config.yaml
num_hidden_layers: 16
head_dim: 32
init: "trunc"
init_std_o: 0.0
decay_fraction: 0.764
max_seq_len: 256
Each number is 128 + 32 x the weight over its row's rms, rounded and kept within 0 to 255. Layers, rows and columns count from 0. Numbers have three digits each. The size before them is the row's rms in percent of the matrix's.

# layer 3 attention query, 96x96, rms 0.212, rows 0-95, columns 0-95
107:155144109106140183120110113141152149132142112178195172141087099127178151123147131087180096072079148050119178148155189101154135201103104093139075162149131155184138163128180131100122095091122139136117134110094159135122092097087076145151167106129097146132147176101105154098201153135150137142
098:151115076207140118162093082129088147100080156084147124119093151123157098150126178185136134143154148111156077157169124129100121102128085135118109174114104144139122098095127116177127129115146113186068162114152166080128206128142177086171083175092183173119130103193094131077121110125126132163
109:131124144091162079091175187124142129085123147164083175131155095193125150143106069142120135131100084193116149099069153146151144150134131131132121080161155097081085129126123169112179163190143147123147131162111072124135084124130120142076169111205078109121177156119120161195082117090134122139
101:156093135109100136146119091113138131151116073091185134136051138103164100068140150101149131141144184063174124130175127112149150127155119113133099196074077158140128111099140099126081101088141147101090141117139187090133188139092106118126065159080173123156138108116123105048135154185153095149
105:101123133151081101138198160142149110076121130173117101118147102143149154184104062087115165086056063136117180099102104103118132127148144141161142134168137102168153161157169162092153090158114078159095157213146083185126147119117104155149142135163116112156132155134161115212123168114131153119
101:112113137104141175075126144123177146129155096146158116176107068148161146105146151149116159122049121125148116139129179095189177169106092000173078169078129143157137151105165116135112105136178182146121200146133156095129132103111091111154108123149163117156127127087138128136129108148150143089
107:070140153132080137174190133187159113194130084159130111094149123085081165115115060154136094080150136092098188100147115102125131189109093147109127165140113143135096139133126142085129110104159095085158102133111125196120096133126096145147148058081107106142135139054144108080144172152136081091
107:087164111173114125105166164131153083096130152189109148122151122163171141164141113135126110088093095183045116110035113169126087108121164174123148104124178136132079103154087148167181138115113164105169099146130100174150069116132157135108169091168079148086099119143154108166104143088123123089
091:154089129137134108166127127120112151102130136169131147069203151110090122114115113125115105043161095132140175126176161113105126065096104128077153126159082059120150125124134153123107149181100089189126145088156085092173114178141115158142138143101086108121139146194057183128130125141134130206
099:135125163096094188170143185153081140101130127159129076141134074096066143078118109127101106177104155110098135159136162118131099195076059126142134159146089143118108099215114106115132125123171159142138124110144191140166131056106111163087180135085145172128140094115148132084102094109117094093
098:158142147140134189100131097043152080133139123128115181133126123138174045169132155124139121105154110115114183119121101096156155118151155075118110107067097062122104078106143095142131123192103120138125099122105126042118135159138153112109108067171140095127180139072126129120166163175123190145
074:120129103146088171085105142135177158110186095117210170126129140174190174127136133151110125140111097071078090162118181142144113172115143070179175161098215113142120144144057147130116142102161153135167172113140134123165141129102132166146140145130206143139170120084174097116123127108147142133
086:130160143127109214134159152054127164129172135152143119158090076148148094055108138099116140102139164070148140109104141111157106153149077094119137127034118140134108081133137117145116095161143116170131181116143202045143165115101117116112163112113159152158166129093103154082129140090175138160
096:104156097153113123126111120146186152074078109102179167094063147140184107106145141118162133106129113091110108157134144155119165203107102087137155143079151139130055146086133162153135135067118190081136138098100167079156102169128134112104124160169147153130128047104182161128189112167138128140
092:112128108090110121130142123143160162104126132163159113126145141119135113129069104127087155122046132130089091127096121091095133111144128099191157115122178123165145175121181172062173179086151129131155162126130161078133120099146071129137084163191144145077141172162159105197095108068140201101
075:121163157144112182118130195127164125104162128139200105114184122211187214117112136079085117151121059158141097134128162123136116141055083141134143150125121086080162113147150150135135105122137109120169153133157137188098121173123084131098143125155113153168126179098069121156113150119176097132
130:136115150098102101133176188126134133115162117179081123129177076140117137128089065148083161108144075171132137062117094078166105162123115122100118119082131118135125092143144153112204183135150080124170086118170064151119070134164111133121192124151070069156147106083113147175143123123146122149
115:141131134170137161144065068163120118197152155103138161148090135123155116081151185089158078141126206073118137160153158183083126099100119119088074167122112145130119104111124126110067113055101140074117139086108150124122138133077106103154109111054146163115114109126083120051144128142147130145
087:063164094158098095152169152149096134109114127150107104108154168138089114160161095116136151126148107167098081072103053152097089081151191184168171121165135163102167097149120145097138157094160120158106155131166077190097134149169175117128122133157093167066097126114138127174111118073104138086
092:183114130088137139148130130123160107192103137156149062066113126098121198123118088155150108102140187086172195105132125117110157116118145109105191117113102099095139153135145093078092103146088153091077147135104171153149090132091083119069135140099085100113134072205135168111141131132110143190
096:144138122140075138177128085125112166091074106131161121140124209135191085094136142117129113169182146108145102140200147133120080088109090157111101146096097123121106123107136128149118143079080101101084139113140188055119164103120126073168096159102142132153118049163087099091181094143124124166
096:141134179128085120187131113144110143137125119145150083177087169150126157134074075140175128153193133071178145125165127121145127098148142112081122161114107157111069130140102098141115134124136088074107101137167148166090157107123098085133101142058110088182156081121100138045162149155166063173
096:126132199056125117080137150143108159111153133079089104070170116129097172188158119146093097111150157179117139109163109139159159165102136076129173063178120115148186159143122115069165103208077095129125147128110120112152155111118138136129209092140122099103143127104138116135122126145069102171
094:121157114173139143084150137075146121103153115196106146166124121207221122189106141114118163095096082156086143128113111123186148134128123097161123133071163053135139142090171143199148093145144177125127138144146094109147092146129119123128148091184098097141157136102116159199133158144159161160
092:115104117121135135059162170112083105144150166123085107095137123203170155166137099149100159147105110194092065161072135120127133161157123118190135093136148072132160158147109133156135134168087102167123178142090146170158123082164130120115177114172134106151137180118143146217145094091170161129
082:105173195121096126127185122096132115131126118151120119159162182192146199195118143147148160112116134176102107107074110106163119113126123111187138081178156158158169158137133142142123144200137145137142146133141118187098057111165109131119125092158078102106147190094131120185088172123176165130
087:134134122152140131099093127054105137145162084131154148134116176154172107135151159100094169114180125140141107175162108087126162115141120089116143102068087061115159113044152115144085120154103115163107154079142102053171142199151142121147156155171160081128130115118079162167157125174145164176
086:105115130116111203130089187084133155053152106167163127179145123156184143108119161118067166122126079167130074160101146133176079172158109168119105121067132095147104111138106151201135139143097184153117093106189109094156122115148151120129117132134110110143159093111114121158061147074175137132
086:181120179093151082128166160139128084126135172148110099157145085119116144076163161163180131140128142137132172104112109146130149137108146175119096156224134153138138097157138063112097148125148114148147094164113132178138182089122129118079038126049113133081134191167124130075097128128147130092
084:130131079087142118148151120123121118125111129193149101151151171163095136079114142144067113158094109118122107148155130065100124068092093104161165185127106127148106117139150129110086126147197157208189179138152090159166129056099101149133066121086168143155108151172143143163067150154164121121
091:093121124097104201126123119093094161092105131101120144191101150089113087186061146161107128179167161112156090086123107125141122134157099128089110117093111117117160109156101115152202107185169135119120097151114170118092109144162135104077127088127137137142201168099121107132025132067118149120
092:093133146156155103108114084134164147132161113091154150130117111185171082140161123108132168094119160092132132109108103169136177168134151043100112089033186111174119133090137119160130147098105129086172164137106171076059101164129130103111153095190170176162148127089146146145141103102150168126
085:132135140091137115087122143168204140142112184107194148144124134161198093133128116156125105140077122122132127152124112097106143117183166063157104165174163158083088160109131129113123160151060138095156162167139134143105102171100118119118081064192185155093115058094119131111073144154128157110
092:121118169120129156170153080178095128144145123088177105105104072132093199086142149069140113112140139111174116125113120136138130077121165183113135166178108180173118099148085107116094146069160098128060168136121139127121156073150109118116118144126199120066082169081121080119127145158124060129
099:115133133146136108073103114075157135109110073204111190150111104160085123117154124112146132127097135121113120146095123169132192157166144043133175164136113130115115131116154111169138098179207167139156097144166092134145143121113110167090094103154111146149174112232108144154121099139139202143
097:152117169087121126112178164169151084183141147087145108079154156124156125085142141103129118176109131140164143152118149089095090065082138185095053130163142165135138136145100111067084176146057098110120142096097089129144110136152097130205123129123134141106099136057120102090158139122137072076
099:151104144175134120106154106076112125084131122149136129161059087081140126113131158182119167130110115118055098061101103138159163176128113091147178147125107125188139121154191148152156106147121135159167086163155155157073107069135158124094113151084111160147118086167085142190068122122123192113
102:096172134106123157088123110121143123175116105150168101115122152110097108118097135110145164122111092104142099195057167186113136149133179043166119165100138116114116146083078134145106101115155131140128193079181070141086116099127094160159106166190137094128106178113180089184109112144174151104
118:155167092123166115084103110108030116147115151156128157123106186033111074124131104190107136101159109159179181132144168111144093144144152148105147103096128143138173155157121121103132114157056094149079094111125152118129123119154164102200171183114088149152112168124156131110153130163152088154
107:120100095137126109047126106062095118043133128195138153161096122137147080158145126175134120092128097139081130109131100098156115168139124073150200118119126057121164108104155158199153081155142151154143104142124165125160135095153176123108177147080123151159134097161122173178173114104133151159
077:154121106153142154200138134139160137128145133110139130117138107137148150101123117180114117166150157058116135141148136178124177140134110122136138108139152226152119121124119085088126136123103107151099128088105189148112194101174072180100070190128064113131168122160135074102085211160124110183
086:208134110093156145101095129210119151121091139141126174096113080136082099083168143193133133081117094166130133155109161132210113118179140152097131121168186140095076122089111137129091146102173146139123147135129112086113110126090145084157107124105106107073104182096154148109139065191122097118
110:166109129114123113137159114069139092119079152173100137155195084095172145173134131092092087124106090133079138185144116104102111156113167086162123152123098065153132150115187119133137082139079163125167117132162046114115061103131114121091085103175152118150146073121093116208103145150113143131
114:114132131168136121094096044067102117186111127170078192155099157131092099133117140129153130149131143178164191149125177136113143106153146081072059143082112104114107167141084152111123104172155184176123131162160071124099100150142099138158105035162121152122162132167132136126119127151132123107
101:181126120125115135133129112148109095155055168128102115084168074104143051166128152158070094134136116125130177176138117096216107104115166144121164095142124150116083182120172130071098068147157169190120126118104116127083075122138105120098083115150099109164130070130087094109137149169144113111
104:127178160121137160124119070115128109121124075140135144159123180144094124087132167089151124155133151153186108100059148126198099105125152132048132190110142066162094170111094118124112102114152135203138110180142082126154069083140148160114084071151163148145146108146126112108101124114153152059
113:077122133164124182106142119125109170108193144118181135161117140134166124145080119092216094153163091114171121084059141143196148104131125091110128137115190156114138163130159135108177119143223142123182165174084125152141114095122172134140160116158148124191093145153135126125147139097168128094
097:134177076114079179124134107121076110127076090157114127051086125114125130110144122118078125123174177096158116143118107106121109081160116138079194125105087076121096098117154176117117089093150189189148129070151158118126152172074078129074084128122160163090138126122113112108132165163116144181
111:113142120167106110109153121035071152067136124210131116149059092147114155111130119119146163098137079105108150062142084157146124144149136092122163158118079167160127093099120104146181092111137194123122121099155123107086159146141151127120186105169168146136086139145084164181168102093107170146
125:183116113097125106139123163210150105182135149077162128093131150130118117098145127115091115172118140123142120128127114058097085089112144172109112094140132148121157121191132102050053176133062087143124154171082163101163133193093138130105068139080132112116133135106142110059117170142125120092
094:087115137140084106157150098130062121119136109148178085191114131139104161142079140081117143058132113158155133080099164127107136118160112115114150123156139105155160123116109103168125103136143200121069151120138114140141189109134097132109207083175160136142151201103157130183116088030144150121
101:187125109132148128135099188163153153112091134110157137075175155123074098107139130185140136157159172112125106074155108102116069133099068169113140074165106093121109128120141074072129191138111087140136067146097166122156095139160157117113078097071115124110154077171093163085078129108093108139
096:169142173162117157208127116124133094137098149085135152136167113126116149100125171124135113185159109138166115130167110132080108088139051206101096111164126187113092086132120128093130129087074146134093092125100106131102137121166135109126125062116157152110134080153094103104119138181068038087
112:126091132096109101148157224159145144146140164108125095112142151131155135146134103158115133148161157070125141094160134088156110112073116207168135099152115184081104136160119103110148169131108050088096102160093199110151150155150173129205096176132096105137102120111131127057124169153104115104
108:088163138119081110115170179118165146151183082148148098131108128158163141098161142149074106181110135098051125128141090103177174175171172064149218135126158151160185130105129103140141126107094127122140165117163140162143143098104124127079136130115134100135113134170116106174062143167149192096
116:139104090151101114077131050070085084107098125161107126116103132147137120152134145147125171131117089182101102154114111133113150135143177084116131121112093021172150108096174157183124055125170158150149092115148084164141098097139091129065115133136156148164125111154118157204140100117139182140
116:127112137188113102085095114086150125115095106153116141169150136172134126151134181119119177104094114140087072147106107151101186139162140061152154148108098070144123125126124180185114100082109180126149147130185098144119139095113087162075124103156160130067149152155125127212108104097136212163
095:033142113158097121099149132109157173161166045103091088108114185127131140093136144093152104118197163138157102120040089130132145138110087130099175166086156139103146159159136153168144160145127110096123148122124139119108129164089139190113182145140109157152073152144125124112130137119209177124
087:117136127144097118167134119114151101152115132058142126090148136177196179194159163125109165151113154105070090149068125165085184108127135126156094134173119081156136131106118124129141115097082139139132131084143104146122079164123041149095053127191129121140163146141100081181079144122150165162
090:135173106143128171104121108133126095148051149161170168070054123137147151180152159169122132144124135066117153129129120141174150105141160127093123120116094086146074078061126123141152032122182181127144077090143147172154133135147105148095122144179084138153150096131130147137187133139136127187
098:121111121108135105167177204154194153103169085129139121094186111136119146095143138114150117120141120069065089168148126126081066180108092132156173118171165151124124043095120131145147184158087097079149113146120137135172150129131120149075161183070141160077139150098134143126130088128088122125
112:085133079174151127122118051082109154162142088125117163116118174126094103119114142056162115087187144124180175154067163161092145060134116144068060099093142148097101154177093129128158164134160127130097184133111133085095125174112129136190140135151125169134099154147145137130167138125132127180
089:093149118126168138061124053086074130143124072133028143131109112112088120120148155131168111095170108118140156118085117139148091083142125112093132187093087103117127178127160124213161122147162119101131106115151122076116070173122151123150165073138171113104127115154085166142172094163128152150
103:098165163097107144083143088169147117129138089143140108121139110136149130094139103107099096194110093127093124123084088113176093089149145082091139136109178090115136198116150147094113070126164155173191159190153103110102065096105118115111105065188157123164104114126113110162117129176136162046
092:211128110160163107087157126137107191125099167169149163111094121103058124108132177136198099083141144107145097134178154175143150133139116137149094129162091134098109118130139089077121122111117101151158107164109170126161130138136109117120103107081101136140189137103111161051151206153101091206
089:137103131166135106171108143137090074112097186155088073074100163102169079200142104151086162141112140127118122141149141090101087144112094162096139076148164169148144166155118160158215086089092140163131094093109140106104139095176174099154186123103121150129119062140171123142085093135128151127
076:112130177138085074117114134046136106104095083193116167155115122107095139158126115097168161104142116181115203083088118177200164116155163117152158130179079103156176131145125150095152106127145134104126149102129084151061063096103120157149106105217108105132128119115143115143158116111107135135
103:176108094112162157124141129136103108187153167136147110105122081136130121077105163202076127141168166066158092148162152081135108139076067153072118099113104165118083064100124109117088119105119135155118077120109160083193180142153119078133108139091123158137155127160094122081111145140090094183
123:104165164145071135111109115171126134106135091102113105163152095156136152132127106075111144150073073128092114103097080141109187162163135089195129127119146134132163176182178145095171155155108128112127169126177134156084073141127071138106123161152163096136073139109098090220109077134138119073
122:130090075145171108121121163060119139151158100165180119125107116151167130108108159119094138134106137139161104167118196117155113159103114085183150104075156134164079077118093119172098118129163137176077115079135066082173064127128167141108162114188116132193165110140157137077155162110134137164
093:075107088103093178192186167125146206155138081101171103134194161172121171065080083097120110120138119107171161149103126091136111149102129163140146185134137131133084143136155066126070185147146135132104109123105144157155093178113137165145157114165139106150157098148103107100172171090124130127
112:080166146152098103094115109128151137052110129101120159135123141141091126158141148068172101093113132177079154103062135172159121112158202085120133183171156106130147169150115140149123138091131182109186155167124127175071078098116116133117123102149145159091088137130117087184091127136198170095
110:151076091080161051091141158110107114161149169130103098116129097134119168065140084120100144060081129128091085167206123126091099111106107149153111073114100145114144141103130121110107085096103090124129144068173122109139112163103053110162107142118131111056135141125143158130180121162103129199
101:098164173155059154181106141155134129134126086163142111196091103138090077150070159096138147130127150155156171093120139144134163182113068136120086205108118152114139145126162149117121145164180067102116151167103193159122092142115155176155110159124089114155134144179091134136105121092207111126
099:140143170170130128068126062085128108136152081101143110189150087179129161135146153097086173141126151094102091162109121151076160101139072037116079109136128147126121093126154159174068115140099141160130105089179091121106134170139101108125180130159151129106157133122089124189099086131086176163
084:061158094179107125102191102066092159083126114183166119184129137139135153135108150093194144079124134153123172118082147095199126132132133078110081160110145145168098141171114162140114105105169126150088117120051114157109117129120182072136152065180123153151155112157142147138103159129150166124
088:097169129144081155100130086162149130103150078152194083167093099172096125123102155081163143097137165165129119117099137148101127141139136119145086148113169195095190144132158164093120146126126033112141180119089148173087060139111080056114164144105117146159116142111125155163127072114162149139
090:108180113177151096085122130095131129095045088200143147106173135087129093149166150078106131141168158139121141123091111106153087121138165128096177164097094148182105128117112146138123085102079167135089127101147172118144132121115153144170141122125162188214162065160154082123118184126136173152
086:123097150114133097086171149105113151120127122138130134102084129107150058187135126155227099112116106155131144061119054140147118133184129148095139135082128184122083174144091096109175129147160050098126126166084136145140099114151092096086131095101101127198107147091125130076100120173153158133
106:172188091123087207165131109108134087137053119238166143105050166120116135112155153136089182085149127128144083121127150144151094123127096140088127097093134135128145144091148159154177105086124141168079145146112139094119082056118160107121134103119134121156158137118140182101116137133105083110
131:088142209056053140139114150113176138111118048110193108158144133166130153144132083077159122146117070170149147077100136176190155182157129120143140141111147068120151135125121140091159145113156152109173119135152142183071075125092102158101136147150124089127128118087145118167128121144160153122
103:193103085121165146131158113124115164169141193135109155157132112110141138101120127194144126099173123102100100165178121102038124092142063162101081105125090180101090082098121117130103133133092078101116083112100150075196194165127111082132137140074107088118151150143104117083129128140108108140
127:050181171158056140161134101131145096131078130125166080085147183102117123198159108052118148111096112143136137115087130117132134123149130107132160132157170133134175179133103175103163127108134169122118168154112146130028116126142136133098117134177163124096075112106156098187123102147139171081
092:185074064066185106137123152126129166096153168121117184109113104141114136081158123202136122111166122117146123120183133148102140133120122148095099153140104165125087068090157092095111165145135092088156066108115171128191147157119122105108125181097127136143147139152081142087152126140123050203
079:142140143075183138134130150153157064104089168138126129093104088117187122093100131155072109120192118132100138127184147145095076139127096144103100104129105169106123098072151141143145124122079107055158072129115127131176194089141111113143124159076096099170108162074174149095174104155090078131
112:195118119068148141124112156138069127152131161135103149125132095103130146081112162188169156149159124140136109098158130138157110112087099215091105073127126140136083124113128110130148147077141099155122065110085131090174150132171127089115138099064089089128134116138137166091198138121071041155
106:183081118107181088128101186092092101127174153088086112125183101137121153100151157187110119120149175146086078164130153132074112176075100126147139058151081079162082095138112104108172135153108074119100118090115113109146111111138119158159163114140082161048142072139113109125157137116114114152
097:128187111181070115118129082113144084087095097183160127191127121161124126143142172066097125120112119139074096102078132127112135095147109058129104164114150105127153112093154156130113121119110181137164119102173077121104056146081083098096130097190169146138142143093129109193101096160182149135
122:107167174151090105110102151110146076092110105101122129129133131140180122190122132137126134173093068169109125129082136137129176147167158092142151165147115066104171146155134172096153136128140137107165175124124100164068106127136156197088133164172119096106092114108125080219116141120156173041
106:195152145129112180076158148070129084141153102192112162098110109096204161126146149131101127120152169119132087161092194143158138116081093091092172074110135064154155091120128090171146080145123153195105089122143116119169089103126145153148150157160143161166160122137107158132155158131078159150
112:152110088104158107097112105092125089196115136167159102103128087139157136094173134105072132109091129114088085159186155091086111123113115116129148076104101112155146103098147142125111062083076133145136132061166110095143148185107087127156148144147179131076139138103169175136185146158053160180
097:154165097136154187099097109130165088114097131198244129142094096125118092086148182134140124049137155142134124093140169085175117142140122126112081146108150160147127120079146165160094116110121078122148126128106142116114087082083112086103124083131116136154135155099170177070115154163165082113
085:166121183166128115164111112140109107159196152130118144129100113117138169144117126138118150131130156121172136114133140217129130110103078127096117129106154162070136119103105104139107177140127159117097142165195123081147137079115160145146085197135123122107088171179069069088053093136189066096
093:124145164105107148089174100121116105125151107189155173128090118118126160153117174097174150099093095106169156128119128127198113154127122128094079178049160139148113107159107160128134068159174124148093165115107076138133081076095171130119128133145114151216145145165133223140158139163123169130
100:138110150180089153117131141092130137091107120189132162144094168111154134163111190135170124109156142129109157082089166130164137174108147091108111097156121103116118089125135152216162123132153101178150121145081109126117091095177192111127193065170073167191171114115112161112104151072136088143
081:140134156192156163078114112137149097093097108157153136098164181143161094165109163123130111110184129082144111155091068122144139073113080209092131125094147099176141118132138195165146115159125103116089118092108168126155107159136144090102160072084148126234163079121141136141136122150109158135